config.yaml
vocab_size: 36122
norm: "layernorm"
positions: "rope"
optimizer: "soap_variant"
warmup_steps: 200
decay_fraction: 1.0
max_steps: 3592
Each number is 128 + 24 x the weight over its row's rms, rounded and kept within 0 to 255. Layers, rows and columns count from 0. The size above them is the row's rms in percent of the matrix's.

# layer 7 attention key, 576x576, rms 0.0253, rows 48-63, columns 432-575
size [109 111 105 102  98 103 105 105 102  98 104 102  99 109 111 108]
[[ 76 139 184 130 133 109 149 161 146 170  83 130 140  77 115 127 131 135  89 161 134 125  87 118 118  93 184 123 144 121 138 151 114 132 117 106 139 163 144 152 153 129 120  79 134 124 130 138 135 107  91 184 144 145 133 120 110 139 131 108 143  93 114  97 129 157 134 180 114 134 136 161 155 145 128  95 144 145 104 147 144 119 146 140 126 128 117 181 146 124 127 131 123 109  83 130  93 114 125 136 148 148 128 141 126 150 132  63 130 111 102  97 100 109 165 156 107  82 127  92 109 166 155 144 118 144  97 133 124 102 144 122 135 124 118 143 124 178  99 119 135 108 151 175]
 [137 135 154 106 117 137 127  99 130 142 134 137 128 118 151 126 118 161  90 157  99  96 123 106 166 120 100 136 129 127 115 103 131 140  94 113  99 139 110 115  68 134 138 124 143 130 188 132 120  90 110 134 117 132 148 136 124 100 122 140 152 109 116 127 163 138 132 102  76 113 101 139  94 153 105 164 142 156  98 115 154 136 109 108 142 123 105 186  89 130 166 122 163 114 131 120 168 130 126 126 146 135 124  94  90  77 122 104 135 136 148  86 129 183 101 161 132 114 138 142  63 168  76 119 151 123 144 112 141 151 131 158 138 135 110 137 126 135  86 122  72 140  96 117]
 [135 124 147 110 133 129 103 112 116 152 173 125 145 132 100 131 115 172 124 119 103 134 161 157 126 127 139 109 110 142 113  94 101 137 135 139 137 104 158 150 108 132 102 122 141 175 124  96 120 128 185 122 131 169 143  92 121 119 108 133 109 118 129 165 115  84 134 125 105 160 107 119 152 131 136 115 137 169 134 111  81  82 126 160 131 107 150 161 105 126 110 126 134 127 109  96 162 158  96 126 104 154 187 117 150  99 144 121 101 137 136 134 119 177 132 114 115  99 145  79 108 131 104 162 179 108  95 131 156 148 133 107 135 123 156 110 145 125 160  95 115 123 130 115]
 [149 129 102 123 163 106  99 133  98 152 134 113 115 162  86 158 118 134 113 152 133 133 170 109 122 144 147 118 135 120 146 141 102 164 151 159 121 120 132 175  92 141 142 107 112 116  97 129 156 124 139 156 143 137 124 122 118  98 139 164 139 106  99  97 145  98  88 144  81 114 180  86  83 151 140 134 145 128 145 108 110 135 128 146 142  87 156 179  96 134 163 119  89 163 136 129 151  92 100 146 136 169 114 122 107 111 153 142 105 100 152 101 123 166 121 108 123 124 113 153 127 105 133 120 139  98 108 104 137  93 121 142 143 134 150 123 103 153 149 123 118 148 100 120]
 [161 104 117  99 129 133  78 134 148 114  86 128 151 172 113 127  85 149 104  96 120 172 133 126 111 102  79 115 125 142 132 131  96 156 114 164 107 115 137  99 155 147 142 129 120 152 167 136 100 119 113  92 144 145 111 154 133 144 164 115 141 155 114 118 105 127 107  94 137 137 147  87 154  89 168 163 133 121 107 109  96 145 133  72 108 159 103 142 103 149 165 137 142 181 146 111  93  93 123 103 119  57  97  90 126 141 148  81  96 138 139 125 148 114 126 125 163  93 135 198 138 153 154 104 110 112  95 146 122 159 137 137 112 115 168 118 137  39 136 121 134  88 112 138]
 [147 143 112 137  82 128 127 104 116 141 135 138 128 170 147 127 144 129 159 142 129 105 172 114 168 112 105 154  96 130  67 133 157 137 135 141  82 111 149 145 139 142 113 103 134 117 144 141 142 167  79  99  94 129 128 144 122 136 133 145 144 112  89  75 133 153  98  85 117 127 106 127  95 148 108 158 155 129 146 114 119 136 152 165 136 123 104  93  93 108 157 101 143  93 112 130  74  97 155 142 116 144 128 152 159 107 108 118 166 130 128 148 119 133 138 167  79  98 150 159 103 161 102 138 115 142 137 160 118 111 133 112 141  77 162 123 127 152 126 135 156 101 148 142]
 [164 113 151 124 139 134 114 103 111 112  99 141 113 105 126  94 154 117 137 145 131 112 126 135 132 145 108 138 179 168 108 178 126 194 135 100 148 124 150 143 109 138 141  82  69 107 156 160 136 183 126 105 151 117 114 144 101 104 147 129 134 143 102 142 129 137 143 133 115 129 102 157 116 124 130 144 102 148 167 178 132 125 157 122 133 158 164 112 160 132 132 123 150 143  84 133 144 146 133 128 100 139 148 114 125 100 107 157 135 102 117 124 163 108 138 147 123 116 124 119 132  60 121  94  90 139 155  99 129 127 147 149 117 152  77 120 113 110 121 137 161 119 128  96]
 [ 98 157 121 163 130  93  90 131 152 163  91 131 106  86 130 116 126 101 138 109 128 111 115 127 136 156 141 148 118 121  95 127 139 152 103 120 127 139 121 102 132 153 134 118 120 103 150 151  89 122 145 184 137 111 118 169 144 151 107 188 130 106 110 109 138 133 126 128 142 141 107 118  97 137 117 149 135 135 143 125 184 160 142 149  93 107  81 163  86 143  88 117 137 125  95 176 116 163  97  57 162 119 146 107 134 132  87 107 125 136  95  85 109 194 125 133 123 136 142 131 151  98 148 123 127 115 144 168 124 116 140 167 157 165 114 147 124 144 162  90 161 122 117  98]
 [160 131 151 113 118 125 125 106 124 158 151 130 122 149 157 106 149  98 162 126 147 103 136 112 150 148 138 110 120 145 127 110 123 165 156 169 130  94 155 153 145 175 120 145 176 105 164 137 151 145 150 115 140 109 138  95 112 137 129 100 135 141 144 127  95 144 121  95 165 101 114 185 121 126 142 111 144 114 137 123  88 110 125 157 116 118 104  97 101 126 138 179 133 121 144 156 120 168 146 124 182 111 130 154 134  67 131 137  98 103 113 170 116  99 128 121 109 140 112 129 129 143 147 137  98  63 100 101 141 110 124 143 121  88 126 134 122 120 145 112 112 153 124 130]
 [ 98 128 125 139 100 102 126 147  99 124 148 130  98 155 143 112 141 110 124 108 182 162 156  83 105 166 128 143 144 123 139 137 109 159 151 147 123 150 135 126 125 119 139 117  93 140 133 164 125 159 109 128 122 101 140 141 112 118 149 103 157 136 119  62 182 166 126 120  89 135 117 131 119 106 126 114 110 168 123 110 167 152  91 141 137 128 134 121 127 134 143  91 139 164  97 137  84 138 155 117 147 115 141 142 142 103 126 138 112 138 115 119 174 147 150 134 103 129 156 146 133 190 122 143  78 135  99 157  99 137  85 143 129 134  86 103 147 131 132 156  55 143 117 136]
 [119 114 123 135 113 154 158 132 134 152 140 137 149 115 108 111 119 119 142 125 133 117 123 140 107 141 167 155 109 119 156 132 105 118 103 102 153 119 136 118 116 121  86 131 137 138 110 127 136 165 143 155  90 101 147 133 148 154 134 110 135 112 147 109 162 148 122 121 101  95 117 144 131 146 151 115 100 152 188 166 145  84  96 138 147 127 119 125 136 130 140 133  85 144 115 177 140 100 128 126 124 121 124 110 116 162 131 130 101 133 144 103 100 130 134 155 136 147 142 102 126 152  89 114 152 148 139 128  84  86 157 157 140  88 136 115 154 141 124  86 122 158 145 150]
 [ 89 123 131 112 153 116 105 129 137 106 128 142 120 140 148 117 108 113 174 161 127 156 113 104 161 185 162 105 102 110 104 132 138 143 138 126 131 172  93 116  91 122 108  98 142 132 133 133  89 151 126  79  80 117 136 159 182 105 149 139 107 119 148 110 119 147  88 159 131 105  92 162 141 137 121 124 114 147 180 150 119 108 108 114 150 125 124 133 125 136 105 103 158 135 146 138 118 180 107 162 174  79 117 148 105 123 101 119 182  59 127 143 150 133 124 113  94 145 137 128  94 123 130 130 120 125  99 127  97 110 119 106 143 165 176  86  58 173  65 142 137 109 135 129]
 [161 142 135 153 137  78 148 101  92 149 120 148 149 163 126 102 158 149 139 131  92 151 132 131 122 146 113 175 105 112 107 115 132 106 151 110 163 118  96 132 118  98 104 127 126  89 153 141 127 166 173 132 144 108 112  90 130 117  88 142  70 141  85  94 184  95 140 151 124 122 139  94 122 107 130 134 142 140 135 137 116 142 103 126 132 123 131 158 139  87 105 113 133  99 137 169 141 103 158 148 128 106 156 130 159 121 140 152 158 113  90 127 121 105 123 191 117 107 168 102  58 129 110 146  95 137 129 127 117 124  98  62 140  94  87 100  60 120 141 103 115 121 119 138]
 [102 136 114 157  98 111 146 100 124 124 122  94  93 136 148 136  85 145 103 164 118 170 103 159 116 137  92 147 150 157 129  90 197 143 134 141 151 133 163 164  83 118 126 147 152 165 166 137  95  78 170 137 104 112 111 110 113 151 171 170  85 110 112 135 111 130 169 133  86 132 140 130 109 128 135 137 123 114 133 101 114 110 147 204 146 135 117 144 118 157 115 134 141 127 139 126 120 117 127 144 113 124 145 110 148 145 110 129 130 163 137 129 151 102 177 123 133 156 107 152 107 151 106  96 111 107 143 159 113 141 173 150 155 134 106 163 121 109 113 107 199 104 118  96]
 [167 131 116 104 119 118 120 115 121  99 128 104 176 128 122 162 125 108 136 134  83 181 118  91 140 117 155 113 138 129 121 123 150 147 171 124 110 170 113 133 123 155 133 144 125 180 103  90 119 155 144 127 136 103 136 133  95 165 127 111 102 171 138 105  78 102 146  58 166 124  98  92 149  73 121 132 162  91 142 133 138 178 111 137 123 115 183 126 102 150 124 126 140 151  98 101 118 112 116 142 138 172 152 140 113 160 151 145 112 166 106 119 128 127 144 117  75 133 123 109 125 128 102 113 116 115 121 133 103 108 140 142 152 148 102 151 129 120 142 165 142 129 181 140]
 [134 111 158 158 124 129 155 114 144 114 120 158  93 143 172  91 118 114 142 150 136 122 146 140 149 203 120 196  84 117 145 157 141  78 163 117 139 139 146 109 153 111 114 120 132 118  90 151 124 165 108 116 129  92 101 108 127 135 132 142 132 130  96  87 112 147 131 158 146 153  84 132 116  89 109 132 134 154 151 129 148 143 123  85 145 118 134 134 161 115 157  96 104 110  87 167 147 135 128 116 178 148 151 114 102 102 136  93 106 153 121  62 112 100 114 143 143 119 130  84  77  93 112 142 147 100 128 131 137 129 133  96 124 114 118 175 101 158 153 139 118 122 105 124]]
# layer 7 attention query, 576x576, rms 0.0262, rows 49-63, columns 432-575
size [107  97 103  99 101  98 103 101  97  97 101  95 103 104 106]
[[125 111 121  92 108 154 113 161  99 110 102 113 124 120 114  95 112 123 130 113 136 133 148 131  93 196 133 134 124 135 116 134 155 152 154  83 157  84 153 160 114 155 136 105 108  87 154 139 125 150 140 137 127 103  97 195 141 154 109 155 145 153 126 130 154 113 126  96 124 128 156 112 125  95 121 166 114  84 121 110 168 113 148 124 118 144 132  91 177  87 124 169  81 138  96 123 113 138 101 185 110 119 127 138 125 142 173 155  93 105 114  78 130 140 163 130 160 165  88 147 138 123  82 147 108 126 121 137 106 133 118 120 124 142 131 106 106 137 139 123 133 148 163  91]
 [ 98 122 142 132 125 116 153 100 147 103 117 141  78  96 139 111 113 132 144 148 144 159 109 130 166 109 155 151 153 114 118 138 118 141 176 111 137 126 129 131 112 131 132 131 140  95 146 135 123 101 103 100 148  87 121 136 181 105 151 162 108 118 109 109 123 148 115 122 117 122 130 123 160 128 109 137 105 182 140  69 124 129 122 127 138 125 109  97 102 128  82 138 123  84 134 131 117  98 102  93 149 118 124 130 117 115 136 129 138 101 169 180 150 120 108 102 131 152 133 146 151 146 145 128 110  96 118 191 125  57 120 149 127 146 109 136 124 161 130 142 107 120  97 130]
 [ 96  85 153 161 157 144 147 168 119 102 122 161  74 124 144 159 136 128 128 134 164 133 110 122 161  99 108 132 100 115 107  93 112 136 107 142 151 113 112 154 121 164 127 145 138 165 170 152  89 120 127 158 127  96 142 134 155 137  77 102 109 155 166 100 125 112 155 140 155 131 160 117 119 109 144 131 148 115 114 153 163 126 152 172  97 143  93 102 159 119 119 119 150 153 104 114 121 112 124 113 118 119 128 164 163 174 103 132 141 109 162  84 103  96 146 144 165 172 152 114 137 130 162 143  72 131 155 139 146 100 168  96 119 122 144 135 152  87 181 121 136 114 133 107]
 [143  99  89 134 106  90 106 126  98 119 156 125 135 164 159 129 109  91 112 124 144 130  84 107  93 100 119  67 105 122 120 120 137 128  95 115 165 137 132 122 148 139 114 112 113 149 175 146 132  79 139  86 120 110 158 131  97 137 145 121  87 138  70 135 128 163 139 119 126 134  71 137 124 119  71 132 130  93 130 133 163 103 143 108 131 144 147 157 125  96 117  99 117  42 105 136 100 114 111 139 112 123 119  91 105  97 123 139 120 151 111  92 135 143 173 154 113 157 129 154 108 142 117 181 116  86 144 109 136 149 171 124  90 123 151 135 165 160 101 128 155 122 120 182]
 [142  70 149 131 170 119 131 122 148 113 159 133 133 146 101 150 135 127 118  98 190 138 144 139 149 169 102 120 132 141 123 102  90 141 111 140 111  79 140 134 141 125 139 115 133 188 100 126 104  91 134 113 106 137 141  57  71 121 125 103 141 132 149 124  86 129 116 124 145 175 129 117 118 122 103 154 111 168 134 138 135 119 106 121 127 189 107  81 133 153 104 123 127 117 155 136 110 116 165 147 121 148 151 116 114 162 106 174 109 136 135 177 118 118 133 103 133 121 123 175 125 124 123 165 114 120 123 126  95 153 186 133 130 112 127 121  89  72  98 100 128  81 131  94]
 [110 122 142  82 137 138 154 126 144 133 153 125 146 101 122 137 111  96  96 134 118 122 124 111 115 117 148 180 168 153 136  71 173  95 132 151 138 115 111  92 140 101 115 127  98 169 131 138 132 143 124 122  85 130 116 169 133 156 128 122 118 143 174 119 170 111 109 123 115 111  90  82 133 103 152 138 122  75 130 137 129 144 162 104 121 134  93 128 125 119  99 147 160 156  95  75 122  84 129 141 119 134 136 111 127 158  82 157 147 140 168 122 144 121 156  93 159  97 139 105 170 134 156 178 115 141 103  89 113 137 122 112 134 119 109 144 136 140 175 131 124  94 101 124]
 [108 123 131  83 106 130 116 140 151  97 125 133  86 121 139  96 109 101 125 140 125 133 133 134  60 161 166 149 174 125 174 121 145 132 130 137 108 179 132 140 146  94  87  94 109 116 121 116  79 158 115 154 134 104 137 125 125  93 125 130 170 109 168 162 159 175 125 147 131 128 110 149 103 135 120 100 111 100 154 121 141 143 148 143 152 128 140 108 142 143 126 106 106 147 102 180 123 126 135 164 136 146 113 140 104 153 197 152 127 130 108 149 130  77 116  76 136 118 101 142 138 128 114 123 150 134 130  97 135 106 127 104 120 100  79 143 125 124 114 107 156 114 106 159]
 [186 120 102 117 112 175 107 103 150 126 112 110  85 120 106 136 149 135 162 135 153 111 102 157 122 136 132 100 141 151 133 101  95 107 115 147 104 143 119 108 146 152 141 107 134 151 122 150 133 140  99 114 139  91 130 132  97 173 115 113 140 159 114 166 107  70 175  72 120 107 145 144 109 117 129 154  95 146 165 122 147 170  97 130 159 173 122 118  82 122 154 155 106 115 106 106 130  87 198 175  98  63 135  99 162 127 127 151 107 144 142 146 128 163 127 144 137 123  91 151 119 106 134 145 151 108 128 124 123 107 126 117 173 110 197 126 158  86 131 104 100 109 121 156]
 [105 150 130 173 173 115 147 111 121 115 125 137 114 117 125  97 133  97 132  96 117 148 120 126 118 115  79 138 132 132 112  92 114 118 116 106 141 117 112 139 127 120 123 147 127 130 133 134 160 183 149 154 103 140 123 153  96 132 161 122 133 136 123 152 130 102 129 131  79 128 126 122  72 133 125 118 158 146 127 177 139 174 114  87 141 124 101 119 119 110 124 113 182 106 146 138  78 174 162 145 107 101 139 141 122 130  91  85 177  84  89 121 101 141  99 103 150 111 120 156 148 150  94 144 155 133 105 139  73  97 117 156 135 125 116 116 123  93 165 114 126 112 113 125]
 [122  95 138 129 139 154 139 125 122  94 118 126 121 120 200 145 129 140 133  96 105 152 141 160 148  73  84 105  83 102 133 144 178 104 144 160 121 152 133 156 141 142 169 165 126 163 124 132 136 173 155 111 161 165  97 122 161 118 135 135 117 177 109 123 141 159 140 109 106  79 117 116 112 117 104 148  90 103 139 151 118 110 128 135  94  99 156 130 129 158  90 148  86 128 150 167 114 130 129 158 144  95 155 134  98  80 119 143  95  81 124 162  80 130 177 100 156 147 138 128 145 163 168  81  98 124 102 185  86 103 134 151 165 160 136 102 124 154 124 122 140 130 117 127]
 [168 109 162 132 132 181 170 135 138 131 108 138 164 133  99 128 106 137 105  99  70 106 107 151 131 161 131 176 133 151  94 113 122 139 160 104 139  87 157  85 114 107 104 145 147 126 142 163 125 140 156 125  81 131 103 118 134 138 133 139 137 170 141 105 133 110 135 137  98 148 172  90 122 129 125 152 135 169 110 140 146 123 154 166 137 137 133 176 136 184 136  97  99  96 124 124 173 131 146  66  98  97 122 157 140 146 130 115 116 137 114 163  83 118 175 129 119 102 134 127 115 115 139 129  95 107 124 148 113 117 121 117 175 143 130 144 126 134  92 140 132 156 127 127]
 [ 99 117 129 160 169 182  99 107 123 139 187 146 142  86 109 140  91 162 139 139 163 127 127 179  87 133 172 125 132 148 139 145 162  83 100 115 103  98 136 109 154  96 110 155 124 109 154 139 167 115 156  98  86 105 143 131 113 105 100 105 138 187 130  82 153 136 148 104 128 162 100 115 171 133 130 146 139 127 153 131 119 123 171 138 131 143 115 113 165 141 147 145 157 147 143 126  81 119 147 138 139 108 145 124 128 147 159 110 113 165 123 131 111 153 103 149 125 123 108 107 103 166 121 148  96 141 125 133 131 123 122 152 107 134 130 139 139 128  83 154 120 160 107  87]
 [102 150 100 115 111 151 146 158 156 141 124 159 149 145 131 118 136 104 112 161 113 135 114 139 159 124  84 112 126  80 141 100 136 112 115 117 137 156 119 111 129 123 131 161 103 123 112 157 128  85 163  86 158 113 152 118 139 130  92  85 141  95 121 146 122  65 115 155 105 138 133 118 128  93 144 130 117 127 125 144  86  86 106 136 163 132 150  95 126  86  73 152 157 130  72 105 137 166 180 139  78 100 153 145  82 133 110 118 113 110 121 132 139 148 139 115  77 121 136  74 112 127 114 161 137 130 145 128 108 110 151 114 174 123 139 142 135  54 162 128 167  98 103 140]
 [144 117 123 137 156 141 161 125 137 168 123 116 120 140 109 136 164  71 101 116 138 142 134 156 182 121 114 174 132 120 160 144 134  69 168 133 139  86 106 142 144 109 124 157 128 119 126 128 114 115 107 145 143 168 106 125  71 146 116 133 106 132 142 128 121 156 128  93 120 147 151 126 115 107 128 117 136 130 124 152 106 116 133 139 154 122 126 149 146 115 126 109 164 126 145 149  85 141  63 175 155 136 107 106 114 109  41 105 129 135 103 144  82 119 117 104 126 138  88 107 133  85 143 135 116 114 165 135 164 131 104 147  91 148 130  98 154 160 134 124 111  68 152 138]
 [110 125 118 129 125 159 127 139 142 122 116 150 138 139  96 141 136 119 137 126 164 154 135 111 135  86 117 148 128 118 153 129 140  82 155 138 136 111 152 112 139 123 126 142  84 133 115  90 140  98 148 110 178 122 101 125 146  91 133 132 148 144 165  99 117 101 155 111 142  62 118  77 146 141 113 189 141 155 145 151 116 101 169 118 156 157 155  99 160 152 141 210 103 127 141 143  96 145 144 157 108 170 130 128 106 191 133 116 109 118 148 127 140 126 157 135 130  99 129 131 112 123 110 112 171 135 117 121 123  95 151 121 154 134 136 124 131 122  90 171 112 159 118 128]]
# layer 7 attention value, 576x576, rms 0.0346, rows 0-8, columns 432-575
size [ 95  92  92  90  94  91  94  95  89]
[[135 150 137 177 153 101 188 132 143 150 137 103 139 138 144 144 161 129 144 142 123 120 143 153 161  84 146 146 148 124 120 126  84 135 121 131 118 104 112 151 171 121  67 126 142 104 119 106 153 170 138 155 154 131 161 140  92 131 146 178 104 110 153 100 110 115 129 146 157 135 175 117 129 109  93 136 149  99  91 140 136 121 129 156 153 170 156 113 150 172 139 149 158 162 115 129  90  68  83 158 117 122 127 133  98 139 147 137 143 174 115 150 126 126 157 172 170 125 150 152 129 142 169 147 130 156 142  87 111 137 143 141 131 125 127  99 148 112 144 136 162 101 114 125]
 [113 145 157 130 129 134 129 103 124 120  84 116 133 131 130 125 108 137 152 154 107 134 150 115 108 164 116 143 127 155 117 181 121 185 122 164 140  70 153 101 158 133 137 129 158 153 107 135 104 110 163 125 140 123 156 125 113 121 153  97 107 126 157 138  83 128 114 126 169 142 111 112 167 126 101 139 112 106 126 104 173 110 125 103 138 175 124 133 152 118 176  93 126 148 117 142 111 142 145 117 128 127 117 121 119 131 120 118 124 174 146 138 110 128 136 162 133  96 102 118 111 120 100 220 140 117 125 128  89  98 114 149 109 148  91 126 150  73 159 151 138  97 128 155]
 [142 135 164 112 143 107 125 102 109 129 117 140 118 110 109 132 122 122 104  99  95 147 107 139 118 121 130 132 128 124 155 154 149 128 139 168 155 115 120 124 133 101 136 157  63 113 131 158 130 156 153 174 145 150 161 111 111  68 125 109 153 152 123 134 124 161 138  76 170 105 156 174 144 129 160 150 121 112 114 153 167 135 132 125 124 119 119 118 122  99  94 135 167 111 124 131 105 156 203 181 132 142 101 106 108  99 172 120 121 115 120 176 136 118 159 137  83  96 121 145 103 126 152 109 139 128 125 121 124  74 126 116  88 155  94 123 115 148  98  93 110 153 147 105]
 [177 111 130 147 150  78 135  93 111 139 142 166 106 155 117 110 111 133 129 146 145 122 127 154 156 132 162 150 137 152  76 108  92 144  82 147 152 135 100  72 138 138 106 157  92 131 135 161 133 140 123 152  99 120  81 128 161 181 117  89 124  98 139 162 162 118  87 114 130 108 149 142 128 126 154 149 133 131 144 113 144  95 122 141 102 141 168 151 126 133 113 126 102 125  74 122 108 131 147  93  75  64 156 148 132 160 117 126 131 138  78 136 170 127 174 158 107  98 129  90 118 119 135 107 122 136 164 142 117 156 142 144 132 121 138 169 123 131 165 102 134 129  98  78]
 [105 133  91 147  89 157 114 108 132 129 113 133 118 128 141  81 130 110 101 129 111  91 129 121 101 139  90 158 112 105 140 131 144 116 111 144 135 100 101 182  89 130 133 106 103 128 107 135 100 134 127 126 119 106 114 162 145 147 141 118 130  74 134 164 145 180 127 136  73 164 165 124 142 115 149 147 129 126 126  93 126 127 137 144 123 119 112 123 116 127 161 125 134 107 126  79 102 177 108 144  91  96 174 103 146 110 142 127 136 114 218  97 134 166 104 134 136 136 121 160 172 130  80 128 107  89 117 104 141 131 126 120 142 159 177 124 138 142 125 134 150 159 160 111]
 [136 132 120 122 151 125  97 128 100 145 140 116 129 159 121  93 121 151 104 126 124  92 172 126 147 115 120 130 142 140 138 116 164 150 194 174  93 107 158  82 122 149 162 144 116 119 104  67 123 130 163 108 130 122  88 148 147 126 110 129  77  95 142 132 140 130 128 122 157 155 143  94 140 176 137 132  91 116 102 123 141  83 143 126 152 149 146 135 118 156  75 111 139 110 101 140 135 136 165  71 120 136 105 148 146 184  61 108 121 130 141 158 122 136 123 135  96 108 116 110 111 143 118 131 112 148 142 104 141 157 151 157 127 141 110 112 153 115 124 108 133 116 155 114]
 [169 173  93 110 168 131 105 127 116 143 103 128  96 146 110 120  92 120 127 133 137 141 112 122 151 146 121 142 123 105  95 115 166 114 151  80 127 111 129 124 147 147  82  83 116 147 124 142 149 145 153  69 120 156 140  99 123 171 146  97 105 149 114 145 106  98  99 103 108 107 186 117 175 112 119 118 140 176 186 122 134 137 106 145 149 135 114 133 126 175 185 107 156 113 150 108 125 165 122 154 123 129  85  97 140 100 112 160 139  73 154 140 124 169 142 116 143 125 114 124 110 105 138 127 108 178 149 121 114 117 137 109 101 176 123 115 133 178  89  97 108 128 154 171]
 [ 78 148 177 141  96  86 118  90 144 114 167 115 129 153  61 137 144 116 122 112  84 110 126 125 114 101 111 129 129 182 150 109 161 114 156 116 121 141 141 127 138 127 116 102 125 132  92 106 116 169 162 101 113 162 116 140 164 141 122 122 175 132 113 130 123  75 139 145 154 174  92 113 117 163 145 116 104 152 182 128 171 132 162 117 118 120  90 138 139 172 105 152  99 151  94  90 134 130 129  96 206 125 163 161 120  87 124 156 139  83 100 124 146 128 122 118 126  99 142 135 171  97 166 115 169 144 121 127 125  92 124 121 150 123 131 108 133 103 134  92 107 129  91 115]
 [ 99 133 146 107  93  98  92  99 137 128 141 134 108  99 142 131  93 154 130  72  84  91 135 114 157 134 163 165 133 129  95 109  98 158 136 144 127 142 148 139 121 118  88 143 158 124 192 133 132 132 129 107 150 166 118 122  97 149 126 116 143 146 133 147 118 164 122 119 139 112 141  99 111 101 102 113 126 104  83 104 126 126 142 117 160  59 164  97 155 104 117 132 143 157 129 125 142 135 146  94 167 121 122 115 125 115 120  84 160 135 101 139 139 117 103 116 125 160  88 102 132 134 128 142 140 123 103 132  99 129  92  87 138 134 128 150 153 125 178  97 145 136 125 161]]
# layer 7 attention output (transposed), 576x576, rms 0.036, rows 0-7, columns 432-575
size [ 93  93  95  93  94  94  95  97]
[[107 134 157 133 150 114  93 159 156 143 144  82 147 120  92 141 151 128 124  97 142 115 126 102 137  60 113 146 149 132 167  98 130  91  89 145 119 142  85 170  98 153 115 145 121 121 113 120 168 106 101 140 118 156 121 143 105 127 153 143 122 160 110 119 167  90 149 130 138 134 120 106 141 140 106 129 132 161 115  95 130 117  87 181 107 123 110 117 139 140 104 105 128 153  99 150 115 115 122 110 108 124 140  98 133 148 145 130 156 138 126  89 157 118 131 105  83 144 135 128 130 168 167 110  91 163 150  62 130 121 123 112  77 115 128 149  82 167 138 133 138 115  87 108]
 [162 100 123 123 134 136 133 123 122 151 100 104 147 123 145 151 128 118 103 165 179 136 133 160 129 106 104 121 145 135 110  88 151  99 100 158 154 122 117 103 117 103 135 122 195 118  62 138 113 151 154 138 124 143 105 158 159 161 138 111 166 115 135 144 149 109 120 125 145 119 100 129 138 123 144 129 136 129 124 133 105  89 147 134 120 119 136  82 104 111 119 173 173 116 133 132 113 111 117 106 134 132 129 106  97 156 132  80 122 115 147  96 106 120 160 129  98 143 150 119 117 133 125 193 114 120  89 111 150 105 116  52 135 146 164 118 146 114  92 110 158 155 146 153]
 [ 93 134 169  68 121 118 122 155 142 108 139 119 156 148 131 131 165 159 131 112  87 130 139  91 128 121 115 113 103 117 115 133 118 101 146 170 123 114 122  88 141 103 132 130 139 139 152  92 179 140 152 130 177 138 193 116 105 181  95 150 115 143 151 122 154 119 121 173 124 123 113  89 141 118 140 158  91 114 109 126 118 165 147 134 175 115 125  70  75 123 119 148 161  78 102 127 141 135 138 101 165 156 136 143 119 126  97 102 112 117 156 120 199 124 110 126 121 107 173 106 108 125 171 108 132 125 133 143 126 188 128 125 167 143 161  96 117 153 139 112 134 124 162  86]
 [122 178 139 136 138 142 192 106 142 157  98 142 138 151 128 157 120 135 123 118 136 122 139 174 118 147 136 138 127 118 100 114 132 137 114  89 125 107 114 131 108 118  80 120  79 133 102 109 106 106 114 148 114 148  95  95 134 155  94 179 135 111 181 154 156 132 169 121 151 137 141 118 116 126 112 120 139 154 149 126 138 134 123 107 131 116 130 143 172 123 125 132 103  95 135 172 152 137 134 122 145  94 141 128 127 132  88  96  99 168 147  91 120 144  92 159 138 102 172 115 135 171 101 128 111 114 169 153 131 116 115 115 144 129 127 137 184 136 128 138 122  72  97 104]
 [143 132 151 130  81 123 132 142 160 127 115 160 126 118 111 143 153  78  96 105  81 148 141 104 133 105 125 105 144 112 162 134  93 131 139 142 137 125 114 138 131 133 142 128 120 147  92  99  97 119 139 155 120 119 106 113 137 128 119 156  87 127 140 131 139 129 127 104 111 111 114 104 131 107 105 120 107 108 176 135 107 111  81  96 116 140 137  92 149 108 110 148 107  89 120 149 137 152  95 104 146 166 132 131 126 109 138 138  94 105 139 146 128 108 153 131 127 155 137 132 170 106  83  98 145 141 110 136 112 141 144 124  91  86 152 101 113 118 156 104 124 102 153 150]
 [168 146 128 162  60  98 192 167 110 150  96 106  91 140 114  96 128 145  57  86 129 149 144 103 114  67 141 109 110 159 203 133 118 162 161 116 126 122 155 105 130 128 111 114 151 117 132 112  99 148 176 103 135 131 125 112 144 119 129 134 139 108 150 146 139 118 159 122 108 111 173 102 137 131 108  84 111 121 125 125 111  84 174 150 173 142 131 126 147 168  91 155 175 130  93 115 104 135 125 140 201 131 157 107 149 100 139 139 119 136 150 135 112 113 111 163 101 115 162 107 146 137  97 133 102 131 105 107 132 163 160 138 138 123 131  82 114 137  90  87 117 125 113 158]
 [114 145 150 127 118 123 129 129 163 138 102 120 177 128 113  92 173  96  77 135 144 134 113 112 139  93 100 123 112 118 165 123 117 116 172 200 150 147 151 121 139 130 138 126 124 164  89 144  87 137 154 150 111 140 130 129 148 135 126 134 148 154 111 140 110 117 155 124 165 133 124 150 160 155 148 142 121 116 155 131  71 124 108  85 117 131 152 140 138 136 145 183 134 140 177 149  95 120 109 118 134 120 130 129 127  73 119 100 129 128 141 102 143 134  92 137  95 109 137 126 121 152 148 109 136 142 196 133 118 145 139 115 144  92 145 132 130 163 112 142 142 105 134 163]
 [147 111  93 124 151 117 163 106  99 139 156 149 102 129 126 118 110  95 106 164 121 132 158 148 179  68 153 183 118 117 149 140 108 118 147 113 110 123  94 123 130 106 140 144  98 137 103 135 118 130  83 102 115 134 123 136 189 131 114  96 143 114 144 146 132 119 158 136 128 115 107 132 121 134 119 110 140 124 146 125 101 136 129 130 101  93 134 112 117 137 144 140 158 120  91 108 157 207 110 103 152 154 105 139 159 138 148 125 102 117 105 129 146 147 146 139 122 115  64  76 159 145 143  98 110 104 156 115 148 149 157 112 100 167 144 142 125  83 113 138 108 116 145 188]]